Weights of a small GPT-style language model, trained from scratch on English Wikipedia: a variant of Muon for these matrices.
Each number is 128 + 24 x the weight over the matrix's rms, rounded and kept within 0 to 255. Layers, rows and columns count from 0. Numbers have three digits each.

# layer 8 attention key, 128x64, rms 0.182, rows 95-127, columns 0-63
137098138122157106114154122115114139121144121132085120151148154123121154132140113135132099138168132132138121142130158121116108143106110121122121144119115158119140129144131112140117117107127100
125115155112145144106121142137121114149115100116138095114112115108096130115161154145121157128141142144149133155124146120135140097120136157144109138109135127117083131118117143123125124125102159
123123129098109136120127130121130151140140143136143132108138116123122112107107139130112154128106115168125157131144127140112131117125116144112132114114117117131135129137149133147117117137132138
136136141112125104105102125118120114123099086143128130118122124114115118144137104138118144138150150151130125143099129131133136111109163123182132133121132115152121125133130134130096137157146132
112127131140112154111115091138136146140142140123136123121149136169140103119140130142132160106139102123083135129134137172147151115102133130106130096107170152127117119134088148145101101110136130
127116136134155130102154128144118143130133110121109134148109154121154115117151106141120145166111131151111131122108129110155122135154110138122146127113115104085119160097106145108090134134126129
129140118117124141114111130135128117130109143128133123119120131139139128174123138114127132131147137107129145108143122141102099117144130137096106132116126113141114136148080152148135128133126119
135132119130111155135140102146119119138136148147119132119126109147117131166133130117127120109144148110152124116136107136126123132125121127147118147111138119118137115108163117118136105142115131
133147154133130109143161151133104140142124115132144139140133099132102125116118127141099137149109137125125123164125148109133123154141127116088124123147086138102133138125124118136129147112117119
139110110097133156122122093152149146138136146140115130122133150132148122148134129103125107121126140119118147124150133137153097118114148140127132145115118105113149092118103135110130134122151115
136139177103127101113138147109119144128134110113136147109131130116107123091123079129108119138126123106127135143115116125129129135163129143120113139157122118147151141154101133142138134145137139
151131116130106112128142141103118122172122133101126117143095128130128183119112112124139131127124114158114143121152133103140119113140115149114144132088135160135130116109143093146130108134099162
104146113143138160167115127105164126152116094126131139121140136110134145107111119128135119136126120163115131115110130143133133100100128129103155142138101127156090152118155143130124112111148142
149126162107111113135144147114119130111127139139123121100117150158105106148128086121113136139155156119114120141122122152103133141149118090141132133088135125140143133116112163124135127155121112
139118116130128132152138125146111110128173136139114101125119149105110148122145141135156102141120119134133121136140153125119128134134133126129095126142135138103124126127121121115142138110101122
153117138123156134126151124102141140136073133131126123117106121132118165150113141097119093120143140125130129155110120107111130128134133125116110136150140121130138132105136155135137135128091125
112124141137152147127145125119131137102121116131126149140130129117129127140099116109137124127123123140130124146122115122111140127147115135117120129129109121124121152127141168131115138137092125
120122142106126131124126109113151110123143121137112139119130099145128114142138120121115113125146126103128136162149133105141125145117143137151129128125131135132157120131101114139145107144128117
147129119128108152105104119089111152162130110116118112114135135112110109087138131139130137110138127114114134133154117180120156115151130151145151149147135131137116127150161118154105089097127119
129128130130126144137147121115173117121118143155139143112135136147112112125146112094151143107140135129138130120135120167129124108140116127111108139110129117118140097103138097129118132142139117
142141116103126144123133117112116109124138126107154104147103136120129127123151150144126129128120161128111116132113140118127105115126148146136143142132159123116119101115113126125154134138139123
111142156134136135157101128112128128130138107114116132137135128114129126128122133112117122124122123128142144120132117145138138140153147102144130115151109116128144105143106165110143120120113115
146122118138144142109163114117142136120109128159146133137141127119117129102129131114099132100113107154131107120109138169153140116110114137126133126153118118146132117153128146119122111137099113
151134108121121121116143124152109116099119144179129133091141093163168126127144148157100117109129145146112137119103126141116152166115117120130135106136099121121135143143131123120114123134126136
147148144135133104110115140116138158131128093118111125138152129156134085101142107121108121145149137128124172128083120142133131149141118117106133138117101131112150101140112147162125130128159097
127131124127122122155116130130111121138136157105135127125149118126115128128133119142089118143142145112123157122100136102110115157133140149121135116086135111143131108139122127130145120157151128
132124115105119142120110131136120138100117154167141127107100139133134133130114146132150136124129142117123116139109149142103131138122115099127148090123112115149124135147123131120146139151111135
096135145148117152154117113132137135134117154107133123133141144149120120094130173134149141120117130125139090156152135131141135141107114116111120130096127144116107114122148124112120149075093146
144147088141145109121128164136115129150104117122151104122143130124114109145119126152089140122119135147140139088146107118129122128168148123135124131162125114092128104125129127138105142140136131
147133122139105134117124112126145159121138141113167137127155137154114116131092117104143136090110128088127130117106107139099111131112129144128133152111140126139138152118158124143143126128139129
124150117116117178119151135137134107140123131163165117107116129106107123107123159128131129126130121126112103132141141176115135060124098132104118138156133138136089124142114131130137136130138132
124111132154144161137102104138157137137114105144108122119124128129160147103128138134141127117125129143114123149124144108149159122123137112158121142141108084116106129107145149125118129099118135
152120110143118153135095118135144159156116132133131130114111111116153121124142122158151146124117137097112125111123142127119133131148103118134146124121113088134142128119154121147124150113115100
# layer 8 attention query, 128x64, rms 0.192, rows 96-127, columns 0-63
143101149132151153098138105173151110137120099125133139138131122136132125140167146114118106153120131126127140116114105141097136096150137106128130134114116146099124124129144125124132141131133112
152114143132123127122134129129132137132119132099132120123139130119134141095139153117124157145116098126140128125136129141143116132116142127124149128123116126127117110136113125154124117133123121
122113131128146138107141129127103119119128098137133155128130118113136121141145119116134113142132140111137136138167115132093121106115150104165132134128115127135122132162112133141121111127163126
113125124142085146125094124141146175132129102107149134138134147153125139116133139132088120108139130153109126124148124152123131132115094127138142121128124137130152108141134129130120124083151123
102104128122110117113140110124129116132124155141130131154116123150148122127145125138091142162146148144088114113121125112133131132117117142144113141108111136145132105155148161134087119139131159
124126118100141166121104140126135144147112114117132124152117098134142121151133143131133110101146123120135138106104135141130122124139117126143113125129124097113123151122145144128130117144118140
138143125139130138132144117147130132130127131108123138105111123146117131135122132109157119114140147128116132142142137127129101119150134131109123142113125105119124121109158120110118120127143122
130118154123118088134127149140124111126125144113129110159142137126126144113135160158125134151103131106137129157114134121136129123154122135108122106122140124101111139118117145142148111130097140
125109119117120148130141118139114158153148115119124136123087115129116137134121102143131140106154137131123146143119127141146093153094123146118129147125130095125129099130137141124141125129124152
124105137104145125106113125105123139096126154139133148142127125133152130119139143136133141136084131099139138157108137103111134107111123120145144113147147140113126145143112115146148096169127118
127144146129172121125153128120133100132123148108119099103114136135119131097116160106138119132129146171112146125122106126135139125132080138117116145117134129136131131137144100156124131130129106
129136105145125119134143146114119126160142120131119152151143157092130132128114111099132111153125100151121143074126123108127116117132139123143119134121128149137140122098115110170135130120138127
135117137122115142129134135122122121130129153116154129107109110144146119146126103120135127131112128131135119123143157104092146122134117113162126114117135098136113118163116174122140103176124121
135108128136139130133122110164140116127152152152101113104135138120139113129136131133125107126138138131138123124123135148128129160117128145117104122143127132115121122112137128095140135126110096
135130126138135146140139140120116105139109124094108127118118140142128138133131127114140109112139137108132137143139137124113128125163104103120122112141130137085116151128145130148131146177108140
137129124121111134130113135113134115129115128128141140138147128127135134119137111100134110138128113117125129123127133116119122133124137131141126129133106142101123146114155172144105122163122145
127116137143124141123122132118124122110147120123135136127121122150122137161129128122157144127109134117126138162137117150137125116099105104121115128132129117116129126134146137118142110111148127
148144120153116134103133114130130145140118125118130090106128153112129118086162141110153153133136128149120124131119121121100141091111149138141118154136147132112147117130126091139132121122126121
155136109130118140134150146121148129126124152120125136142083123146102116130134105108132127094113135129134124140145153125125095128117130125136140121106143120130134114130149154148120130102132122
134117121098139125133131128145114126150136135134143126129102112110121118150143120126127127149142137121127131138134122139124140137142112130112098141136144131137118100137144098107140157117122111
135128130117107127141123137112132127148126110147112131096126133117144133130119126134106141141120125122135151131103137132111120145107161108143089135143152120122137151112115157110129132147148128
131139114146118100122131125131118107128137118104136152128124158119119152085155116117121119118121098138099122136118145144134108111125157143124143118160145148131113134138121141138111145129117109
149122112129106118123115135130117128114141120110136140125144141143144125132135150154151137104121124140138112116144127145169100117158140147120124102145120105137106099144084135106089129127124126
123128136127105121143131156093118146129133135128141104149123116121147120145140130163117145110105104128122153117115128126104134116114138141143146109114138135108129105164115142150125086138139159
137112133116120136143128117123095153116112153136120142153139129131134125148100133144140135136123104118124177144112121142115155115149122117109128138103114083112125103144122107140130121122151120
145101128112128131155143126132115122126129135141144148102122145112133125141128136117122124099129125161140090128134120127135144132139138121134150108156124110143105120122089164112130143134116131
137162142133121125138135125162144130144117134105120120129142145119105148112127120099109122128112127135134116128131110124132134131138106144104150146109123136113167125097110133113153163097118135
125138117123121118125123141121148134123095115114115100145112099125115104095121167170119107143134131112120144153121117139143127115168180134134126145113147105118141129134132118140126131148110138
121161134132122135135130119125123153125106138106166136138140111147084118130119118106141132105134124112125132111156144105133137127119120146115159132148123140133130128110121088152153116143098139
144116110135138110117130147152152140146131125128149152149115126107143127112156136113127099123109114130139094125108131139119119121147135145127131103143151147139104122107136116118130153120099093
128124133155127126124132123125128125146124084155098152128129154136126137142135117112097116127132142131123123121148124114141135121119139117135120153134119122117152109095118146124109130137130145
118142162135123107151139129134123135126099130137102136117104149118124119135124139154124145121131134144105105132144132108146156103121137124145128157110118104114146107114127124140120133117106163
# layer 8 attention value, 128x64, rms 0.103, rows 64-127, columns 0-63
130131115119117120126144134101117125128116118120131111169155140131135138095150114112147155136153118129104143130105153143113115119119140117107139169123140103123103095113112142123128141149129150
119140097142133120129119122135136136121129110131124135106130107137113137138144112116129121116146123138120110126142125126116151120140110124132111142125164131119145138132136117123133147126132137
149148111148124148121103123128138129149144089089123122155166117164136187130153070105166146134185099101110126144120145136134109136169043083100075171096156104107119105133095132122122133129162120
133125127122121122125127127130137126132125135126129135124124122130126130129128122130125133127129129128126128128121127124126126128128129126128124129125121128135127124129132132125127130127127127
130128135126107122126136121127126131132128129123131122131128120138126127126125125117121135133124111149138130127121124134144128131127136132128125130131130127140121121127128129148132139135122138
093097153176119101140085095134168132115174131113126156160176137096167149165102091136167153130128116114132129154118049142127090134105156127161103118118135144115124124148104099098186109100132098
140125116134134137128123128123133131112128145127126132138122137128126142116130141129132120117155147119126123116135132127104116126136136131130127128122128118121129129125121136114129122131134125
133140129126125129134128132131121131129126126126122116124130125124115123119131124126137126130133123136122133130128130134138124128126121128131118133127138127127131137131127122130131135126136127
126104167146140158135105088161138147113159191124123137151067157139139127114124127125086090089092138152133110113141100099104094135116151158138131076146084098159167128145124176172106133127139100
123129126131132129132124130122125128125125131127128126127130132120122131127128124126135129125134126131126127127136132127125126121122121124123131127134121128118133123128121134122127125134134124
140119127125116115117125149111127115133113128107140134166127150130126109119123121118128139129113128116125134126120137118124125101108108112116170133146132114144126121133153151148112142133128132
146136144117120138134138140125134108131115107126123126125133109139121134116139136131136126123142113134130129113118132151128119138135140151126119114128121141129113127134098110112145131138140139
200131123136162077089145103129162086160126183162145164150188043103073154168172127164139104093157094158099098122083113122086095142095116129179130106162135164126137154102122067100219107149086123
151126112123117153100135143114163120149110068124124095132156112125156151085163165138137106136133121133100157100131141143121106165130117120151125137095131138133119105083110118116144112146151132
145094141145110151102089161119143123097122105143180148125122127119106132145126174106139108114116138119157127106168117126110164151122137122142151086113126137120143140143123124110113096115123166
116130108130128138114121127133129134124132109130130124134141123151135134135122116117128119121131126121127122133149127135138129135137106118127108123120145139126125122130135124123116136119130119
131127131135132139127119131126124126120132131136126125122131131119123124127131132129129123129132132122127126131133124127126126132125116120130124130134128125124136136132128132119124124123136129
162184151116175108153122117165105123110120152125125178132104097139102118142116149134127135092094122136133127121099142111104171093159176158079168116110087122111122157139094096103193126142106122
094124137115136113118081142106189079159141131118147145147160114077098111141137132170146131166150138120131105123059114134105160097096110137225147057104138160136144152127173066122160129070128142
094170146085148106113123163137102100123112099132103141108180098144183157137131154107110157174118159048130114093110103110136158104136104135135147126138105177100101141149167139109166127167135075
106130184127091137166127126150086129132081099152090146110171089124170123076115106106123105181133110136109152178139091139133121140132184110138116165127120116112127118112133143098143097175130164
118123125129137128125121127127130128130127121133127132131134131132133128134121124129123128124122129125128128131133129129126128129127123131123133119133121131125126122127124128124122125131123124
082084154157112105124111178125130098175108159108108141113146165099141147161133107173112160115130107101129135105114110109125111107114109152120152119173112196152095154155127135141126131120118120
136130137110117124108140125133114129148115115134125113141128117146134130117129136136128116129128123140124127132119147132130121138136138141130139110126132130142110127124131122142120137140126138
137121135133121127148142118125149127120131150118120132132110133125134140112135141133118135126151132137132127114106120131102113122132163148127126135118117110125118115117110137123149126135125132
154151175120119131182131125120149138153055128100070132153089167112120142080133131155087112095150122192108136120111115112119110076126145191149139124082122067143117122151107134138139150173175129
112105138179137112127110129146139124099131146113125130148124133135160154114104134118146110142113158105106133127150151149095113128122153113127108150125083159114116126117090163121147121129145119
149125120134136123119124165104147120112117141131150120108129124095104139126142150120129135105156133110128125095116103136100123125115130153126139144143132139125123129125132134103154130124108129
124118180136073091130141120138113173160109116135078100108135104071146110171130161137171115110188147160109114156095111118124180118138157186135112147100193136124097122133111097089123132094097144
095099157132161113139175122191137134190096095098068051087073139131145099094152131183159126168118121103114113169094155081146137152140206141108178098145118176142089108110123113199060083186097125
154115103106117125117108103096163161136141090138131081108180113096152161134139127110138116144186179146083167107085121153125077158124098174206070163096162079135126127127124120072145136107168109
155147171123112123115195171121124129134099160123089063122103105099120147106140160145171124117160123102137096134160104113159091124141101123103133131152131153135124112115113142148107146158090118
130139162134100135166143120162124132109149131088134141147116139138161103119089140112160172131122132089153144142107123138117134111164181126075145143102084102109109107148109152067157132118123132
145132121128128144107133134136108139136125148149131070113123106114110135122154117120132107131157128115106119137119137144135119175133127129150074122147141137137138152123131130124107144110133134
143125111133115133099116125108180119086124155135135132132157099071120158117144162102122135143154139138146120094119052134106133146131157156186138129133150124122176122105122097079170120148089142
174134088149113154142109125151190115076159140119110171117107119108148108121118156124122134139043129145141173099124095157129097131173137130158117107107106113134191180114100102059189127091139109
086105120153120142132123102153132140117157134147124161117114140159153140141105102119108118143125128141150104155159116125130128138127120099132098130121125132119136108125143149160099114122125124
141133120140062099151114166121088096110080100168126120145126106121111132129148068128106171188144164118089065143112133124085142153127152108148127143138120098133160156126107126110126162149141199
129098153125115116132112113143179123120119115091117111158108143119123135132131104079146117155115183136116142164152127104131174139154134119152090077135140084125167136160109140110048115137152143
129129129127131129128119137129126130131129137130126127133132130129121132126128123130133129128138133128127128131135134130131121130123116127124125125135125130132128127131127133128123133129130124
169161156135152137085087154119111110087118155103133135163148122147093101083109146104139102132102142120104145108124127140118149125151126141110152171148106135152127137119121157150125114126100123
156110134126084078118124120136133155136067112130080175111119102151124094135062157160160104190126152148142110157184139124144156123136164102145171117121138128116146116116127101151098120157082145
129127131122128131122124137128126126133127142127131128133130124137124134131128124126130129130136127124131123125133135131134127132125122129123123122134120137133123119128126132133120130127121124
119136123148133110131116126114121128117123116132130137133148124117124125120136128122136141132125126127116127128129131129117144116125131112117153160132140120119141124117135135132138130142120145
099141157112133102101178113094122087096220151178149153129118132132115152127197118105158123161087157171133092116106125112146147081112051129166097153119157103156108144122075122118115088139148141
099121137154138122166147138158172169167129110165075126063086109131093101120104143140121104124144146195139110153115158128162122102142062122124080168069168109087146138122115137148113152150131125
164170114080147192064158108131108118088150156119178075138146089145087103089136167071149143108205133094153122053079133174077115176160121164131116147155063153174156107109146108088165163126122140
177106141065102173141154093096133135085118181140124137142115094133124126146151149121121120153133148139142148132154134113166128133145195146147139062137100095119136127125087118059078104140128132
119139135131124137129123116137104134123130119140125131123151121133135130136117111114131132148123114117126130154131117131152133143131116101124106141126127130125135123133134122129119119125129122
074079163125159106106103125183118145166088075144125143079121151142147142127092162121131079137071166153132156133191159078120169149111118104137167102104099161135141129132133106175075067202114136
128119128127127128120124124132133127129129125129126138132126124143136131134125128130119127128127129123130122128125131129124126135134132129124127123124127131135118128131129125125122128128124129
115135126109158077129157113149138107122083113122095142133131141109133112138115125130151127115124103155146116124130092117079117052109115141177144117133126176138126170155184034130185129178159144
127130136125124127131130132125131125130129132125129129130129126129126127126128126126132129130128125128131129126128124130132130126129131132129129131130131128128129128127128130131132131127127128
125129127126130128126124128128126134130128130129122126133134126132124130127128120127132126128136126128126127133131130131130122125125119126122124125131125128130126124129126129126127133132128120
168149147155175115114102080120107159110122158096136103177114117147089119129139122151129091092113103102100115124110121121142121137126158153126190127133124119167150183127068080121177150174098118
092096143142099109147131131086146146134105114106132086119123098095127141145138142129108119116118185114120134123186143140147190156119167127097129130149149145094149136117078160054112164164107170
126111073114099139123155128121115136131100128139127113132110150156138127124115130137105139136156143128132118127158170144114124150122142113134121113136122135133129104124145153137087155117139138
096164131126141159120110100092138161091166164153124134231149112147139119133173117140102127119141120162115077113144097098151157117115121140152113140054120095161127115082101104134133132114160091
170134097163202081106119103157145139086155148101143127116120106144127114165129141161162117133079118148126128106116136103092150102172166162104126184119098161137062169093080062135173058136124138
116133123159103136155120088149140126129147218108130144102108094136139114141091115103030133173151132150179081153093087080134128055164078141134143151146148065133184125116251182138114138129092124
139103157121109123131143144097165099113149150112139146162136142126137110133100141161170158152091154106145148114156128155160095134106155116133140099135065147137106111123077138099130107109132106
094125133129127121124113109152119130137139100131125140117131136139153139136108126129119125136098134135135128138141125117133141136136133121136130110112123140121127126137136114145117112135126130
114100189152153118157110164153127164153120138151142176156123123093162160166144072117166087148132092124118124179127084085110107069087116096118125142111136110112129142095111088181147124155118156
124125126131135131127126129131128137129134123131125124130130128127128123129126125133129120123131131126124130136135128129130123130126122129123127124129134129126127135126129127120126132124127122
# layer 8 attention output (transposed), 128x64, rms 0.0659, rows 64-127, columns 0-63
134126140149117119124138147135134134131136148127130112125113137138097118143136126135118109104132136148139153125130130122129121125122131115128136118128117161116146121127117114129125111147122090
130133122139109117138135127158114133114138135118134121140122141127139129129121115122130134120126115122131125132131140119122127124139153127136123129136124112140104120118121145130129136131124124
135137108142071124101145156153102176097142136137155106110088155122119127122106123164149134136102111168139144135136141100093136103104204137146142108168127137105137128149121119089115137136102112
123126125132129125135128129128128131128129129132130124127128124122128134127129124128128129124127127134129127128132129128125124129130131126126126129128126129125129129129123128126129130125124131
128125125131133121134118130135136125121134136136129128122126125132132122124128138134131135131132131128129123117126135123131132126125127126137125134130111119125126133134125122128131130123130125
112146111111143128122161185158120141112077116114125112124119116169117137108113153132110116149112098126099155126140126111090163136111098186144100120088154117134145157147143121150122112118110166
111122136122126125131137126127120123134122133126129129125122130128129138129122113121127118130119132129124135148129110117126137132137126135116135120128133149123130130126141130134131125138128128
129131125123122135131134127131131134122131124126128126126129133132134123125127132128124132127126132123130126121127131126131129127124138127134135125129118125127126127124130130129126129129121127
079145142107162133114148077115116096119135124128084134077118120126111138124134120095164124158133137079141137143128108107169153128157100143125126157139129146100140150126130118113149153112151179
129126123128124133125132131128125127127128125130124126127134130130124131130130129123128129128126126129123130125127123129130126125135132130134131121135134135127127130126133131129130129128128129
142131138124107133123125124121129123133160126130134123114116135125120120141137132147125095115142141147148147132128135129131111142134120119121119144116122144110130117136121125109131108116152122
116116131139140120132118124127125148126129131133121130139135129141130135124116123139122151124112140130117116138130119116122126140118124117127133124136118122113138132134139130141110129136130126
071152125103148109158111214166120195139150087150089125132132138134127109138069097110091116090149150135135121161196146120124156185142110106111094142126119089138095109119103161130090110160131131
122106145125130109118122133120074143107118147122138138131115135145114108148119079155130142133114143143149152148133123126142150136107139090108134132143095141103136154159108127141107123178139092
137116138108128127155105089137137139147102126112124135145121126131181125093134101146132136152129136123121120132136119115111142164143126128095108138119144133112121141125158142127118105112171113
140116134125120127124127132140116128124124133129129133128121134117140128127119130137138132132125113135138119127126134118118130120123151129136119129137129116137119122127127127121125128124131126
127126122126123135125135125127126125131129121120124131127125132132131128122129126127128125128127128127128130131131128129132127127131131126126134121124130133125126129122136130126127123131127132
090144124164151144145134117094137151148119133142123096143162158117123162132125106083101146111147148101080081141145107126112120164134099134116128154136155119145137107116124144151118132100127113
126153119102114136141118173151092143132092153129100126128125097168178112155103135182089082128109106136144140140132127142167124193143100121121096139059149075147121139116130107161085126166157104
177106127161120131166119162092136150145109144128134109181140121104116180112099156143103141068102105157083143146086120160083125125149150144128103118128131122156080075140107140135125154091125167
136116098135159120138169143114133116140111171119115107151150143152096104102146151119129161105100150125141134115152137175092144139118103167092137081113106164155126130138115104118114122113099110
130124132128132131120128130126121127130125128131127129129131128128121130133127128126132130128132120132129124125126125127128126129129120130127120126133136126131127127130128129126123125126131125
131149122106148128122116139113124125123144105148137127118123094146092150134136148136123122092115130151133163138121107139121115138140122130120124120114154078097125074129151150119117143135184152
128123138128132123126120123123127130129131147146126141133127129124123121130122139142128134127130130134146121124121133131125128128124129114123124139132119115133134118129110119127124123126138119
099131132137140108127131128131129123125124137129131123123129119139118138134125114114126121125121137119114141146137111121135139134132103134123138121123122149114139145139135123145128131143125130
068138137124173130108135083128099092063165165145145089112125134154114138156117116141138122139102168098132138193140096132149101154160123120112149138132075160108165131134109132160098139120129123
095122125101127160126144155121109106150084134130116132114134120127116145121146108104111134119109119150121150121150092129122155130140115152133141117132127174118139116181148138120131108111130148
116123148127120108150131130145134138128122104118135131147125121138144148131131095118119118116124143136102136142141113108134128137144130124126133112112126133110120131130144147143108116140139129
104144107125088127119133144141177133069126144123193165149111136178113127101120106103127119110104116086111154156172167155120133157124122106123127127095122065171166118112122117198117095163114102
165186119117111171115117093073111130133163118133147196138167091160058123190113170086121173094093131094187186076134094196118064143114077114128111112160124106138168179132097087087157160140163091
105122140130114127122145178154134131091097136139145140168097101142155110105118117168131122168093095151135143139134172107153167097111152124138107083107095141123136128142091124184104123150038149
143121121107091125110121106146162152111172076137156190122134109128115129141124131107136144097105162115087147149117083148098116120114185097117163123153101121138120164139148134134112111127149157
119119121170124121117157127101149139142081127134131122133148133116113174118168134124116110127110120119086127143156122140091129132099091148112147128112164165115156155141145098150130114099104124
122141137107118131141135131137135132134116119126105167127125124123141124099132136124123149127116109133165130111135137127147123110118161121127161110122103118130127114119124122129117128147120136
120120135126152097173142157177114146122087129109126134145111119179148143113114102106136129126125116123108140158134107106136152166122094138089106109102107145131070165112158128159106131165123099
065121149136170111122159115112058128117080105104154117113152151156145141120143093121133145148170101110116098137137120115164183164059070154065160144095114154094098166147172142165118123167113152
127120114121132118117129134141124098122116145119129123110123120117124121129125139119158130143133110121131122114128128134123142101143122158144119132144146132147121140131132118101157141125128149
121157102161130133150139122195137196169157157091124128150123165138121117084130146104120118079126094164151161079136145189134065145130111163064157115109118170104081061123116104157126106103103102
151145134098116179104135090139130121109135155121127127093137132154129130091115154142164142132146059125191157108143142125123119178137141137098103130123113165121107138129144095094136133100108107
126123124127123135126133129128126130130129125131125127124129134126128130128128127123132129126129128132129125122127125123130128125132132130130129120132129128127125124127131129128126127128128128
113115148116130187174175113082135134156156134127129122097112148154144140134132079102129120084146159158133116110143121093150128167131120120143118128126103139108134117148154108080114108106144097
140116085106127148145106123125143123131163141155200140131144132142148092141135131105145122118117141128133131108118115148070119169126064142095084146135112137173106150135125130122167096095119120
128123128131129130131124133127130129134128128134128129125130129123131131129128128126137134126128130135128122122127125122129129124130135130131129126133129124129127121129132128128127133126133128
137138117137119132135140132134122131131143131117132114136120140143116117135136118113118119116133132127119141124130132133127128134138126126128124128121131135135118127124118132124129118125128111
111132112172101200129113100164167138124100144104112098136121093134127101132082144151130110086181124106107125151137161158154158079123182105128128122138136132131122103120163132095136120158092141
095114104104112135084125102144113121063117127136195120131120097119159123172143121135136161142117145064130109125146135152174122103144136109135174106161122111163115171155112119111136121141116141
136063135164109111182150163117152189139086119125051198135119120105149169102147100122129119139091146183103094140164109078189128097109125085136144144162140118119106167081137097159113156160079095
145123128151171130136090104119167114188144107144112136116136128113153112078090159122162167154115137101121106130117127141094136177100119112088092094136108179129115139091193129169129140120097132
147129106127130137131133140124139129128124128121125128129128131126130119112129149126130138132127118134128118110129138136119127118117143141136127125135132124145127132119126123115130133118111132
176108110076140183122096098076140110101093167146137126140153090121107097149157132129151167145143142120163131103119096165111153123170116129095065169182157109165122129119077140072167152097143101
125124133133134126128124129125124129132125134130128134130126128127127132129125125135132129129130127133133124135130128126122130128127122128125121131128129123130131124133125127126127125126134132
136109125121117126147122152149127103073120133116117125162178118134106130129092157164084117110136135166124118143156081161110127140146106149119115170122124096180107117090101171148122114115113150
130132130129129126132127127127133130130129128129131125129127127129130127128129128128127131128123129127127128126128130126127129129125125129130131130126127126127127127129129127131127128127126128
126126128127126133127133131128122130127128130132124128127132135126125130130127129124131130127131127132130126124130125122130128126129131129131127122134129124128127127130131131128124127128129128
113176116141156192150147111116121156157129088163100159148097151127131120131128147074101138147115174103147128138141107120105126114075103132129102151149113123125123109127136157137100121078118151
161099126125151148101094107158120144148100122152114143144111143142131165094179120103143150141119098096139156147114135151102126150124142087112126099139109132141064098160174168167105112105131109
138104138120135099125106136139123104142134137138129146117125132097131130130139137127140112131124110155153133123109124130136106113138127124122139140143122152122124114116131125143152133136129124
124131115159146153144157112164089117136128155070112087075071159107139095145059106128146117139142157091094138151136113113151122119142179108155120152131116133140123116135141084179139144142129122
089153125160114199183138128116118115170113114126140129170167115130129146127082070089098149108165124161098102089187097118092135135100094151165118104153131118136142102161142150126146117114116109
128148092137114091145153134165122068144156122173127137123115097092168135115129171113188088139112098111125103154158151165155153146153117180148116062084109151127048131126122081072142161084131139
126100129122158162116111131109139140166115093136122124098146103127137132139137132145125118133123139141088132127121104122106126144104101121123115132117143154102149150165179119152130104114122155
141125122127142133122122126123126126119116152132127127134137125129122127124127142132136142143132108122133123117109133145116138123130122142129110141137143115149126130124110124119142143117128125
127194108107071122088135135161150124110125169100117094135121112136093060136127126128121140132144199114124148120159086139081142118129131180106129120116169133168135110154096145127116116137160152
128126132122122133118135127129120130129128125129126133128128136126127125130124127128130126131131128125133127128131131126128128126128128125130125123128129125128125128130130130128125121130130128
# layer 8 MLP up, 128x64, rms 0.154, rows 0-10, columns 0-63
125151142111127142137116104150104132155129155113127096117130122131184117107117109131100082170130128137136177118117148176119152131140138105126164173109095103155099159095127147127144112114162075
129131157131102099144112065158111102141097131121144106103149139176103109096153180155151162128160086112102146137123177109118098129121130139140135142106135129120129152144130156098139101106129143
123125105152157106125107148091113102125140145137138127142126116156153121169098122127126107103086180135141143120171140171141116129134133165130105107138124124125070118126118124139074140104179123
110139125147156153055098088106161085091148134162119124093174132146159103127160144127142129133091128106115110111153126154127119128130125129163109110125130119110145098140149130143170120136117148
099143127135107114119138155134176110135101186106111098123100121163073095142153154119141144096159119170118096113139138133139128125148120131147098118105116142126125124177161122154121137137129119
115174161127106129130139093133093133130095158154102160078092123148111130127165139107092113117127157104125091149160129126120078089122142112167168139114127117108156174141130142122153139078154141
103144113121145122121123095087151125124085169130102141178102120102111121135160129145176079090170123129135143154147137142112155153087171150078111159109113128114118103098131156131124093160169135
098138131069161085101122130140127152139104130117149127156148120144134133123133122147146131122149136102108127131157160092115151115130151147114173130101154138142088121140164127136168128130138144
128103110132126158150130124125120121113096149167151101127119110095069158161158147087116117074133121115116137180128098141169081133169156091127133106109106168140154135129092128140148117130134157
110124118116137108103142115113107136148196156125135162125153134115143134091149122111127132131134129118127113101114119141101123122090122154129159110141123141168101126167094117144145108125157111
138115117122118128138133127167111071131132137111129113121125134119134128169116163111096160136142117123189140102105187123135114117141154161178135129078124119103122122169120132132121126070077139
# layer 8 MLP down (transposed), 128x64, rms 0.199, rows 0-9, columns 0-63
137092146114136143129147148131135118087124128126114102124148165111149069100124106136163112107083171161119119104126153115111127141134136125174106127118143156138091121186136141092126127072124152
152109140126132146116120122140137159142137110126145105124139135141113146149095102109162136130137155153164091158145063058118132131165154109113098177113127165117100112123142124097092121131169114
089146154138100169143134101151132109086158141124148126135136095140128147126164132126133093094154101132126126111120108104156110146135111095112141144112138151145171123127114108128128123136077177
124151132106141167113127139122092113172135094125128120124124132109144129084112173128126116159114128128150174151078142106115146116089191127131129124153131105106103139146129160129140121127128094
114151125146129121124108138133109105132162090141158134120123109144122100124137127137136157151139138093141154140132132119173137153097139074110122091121143092141078155123109134139137121153121137
121139127108160169135142138134148087124134137118141090113137138093093127167103126131175169134087103085105129081103138124138123119179180193085117142116140131126120163139118075111133105199097103
147097139103115128076117193113120119155148087149124142114154137185139117103110165092086158145131106127127092095131154108133101052171101148125105126155168158124135127168122147105127139148086136
108148137163133155164126125127142108171167118127104149143140129096132154122140113107114150116108111108171135129079136152106129139126122123118126131146119117120143117146104184104106129129098131
077134116137130105112183102154130127076147121167156105085099116142139115167135195081141100142136149127142102098165118115123127086119110154123157147070117130079145122132151113143116122113146156
135168158177132142137103098146125136125103139075121101107083093129130144121148158137124141124119133115121139152124131109105146158097131116108126141123156083120124135135140132095136147153135128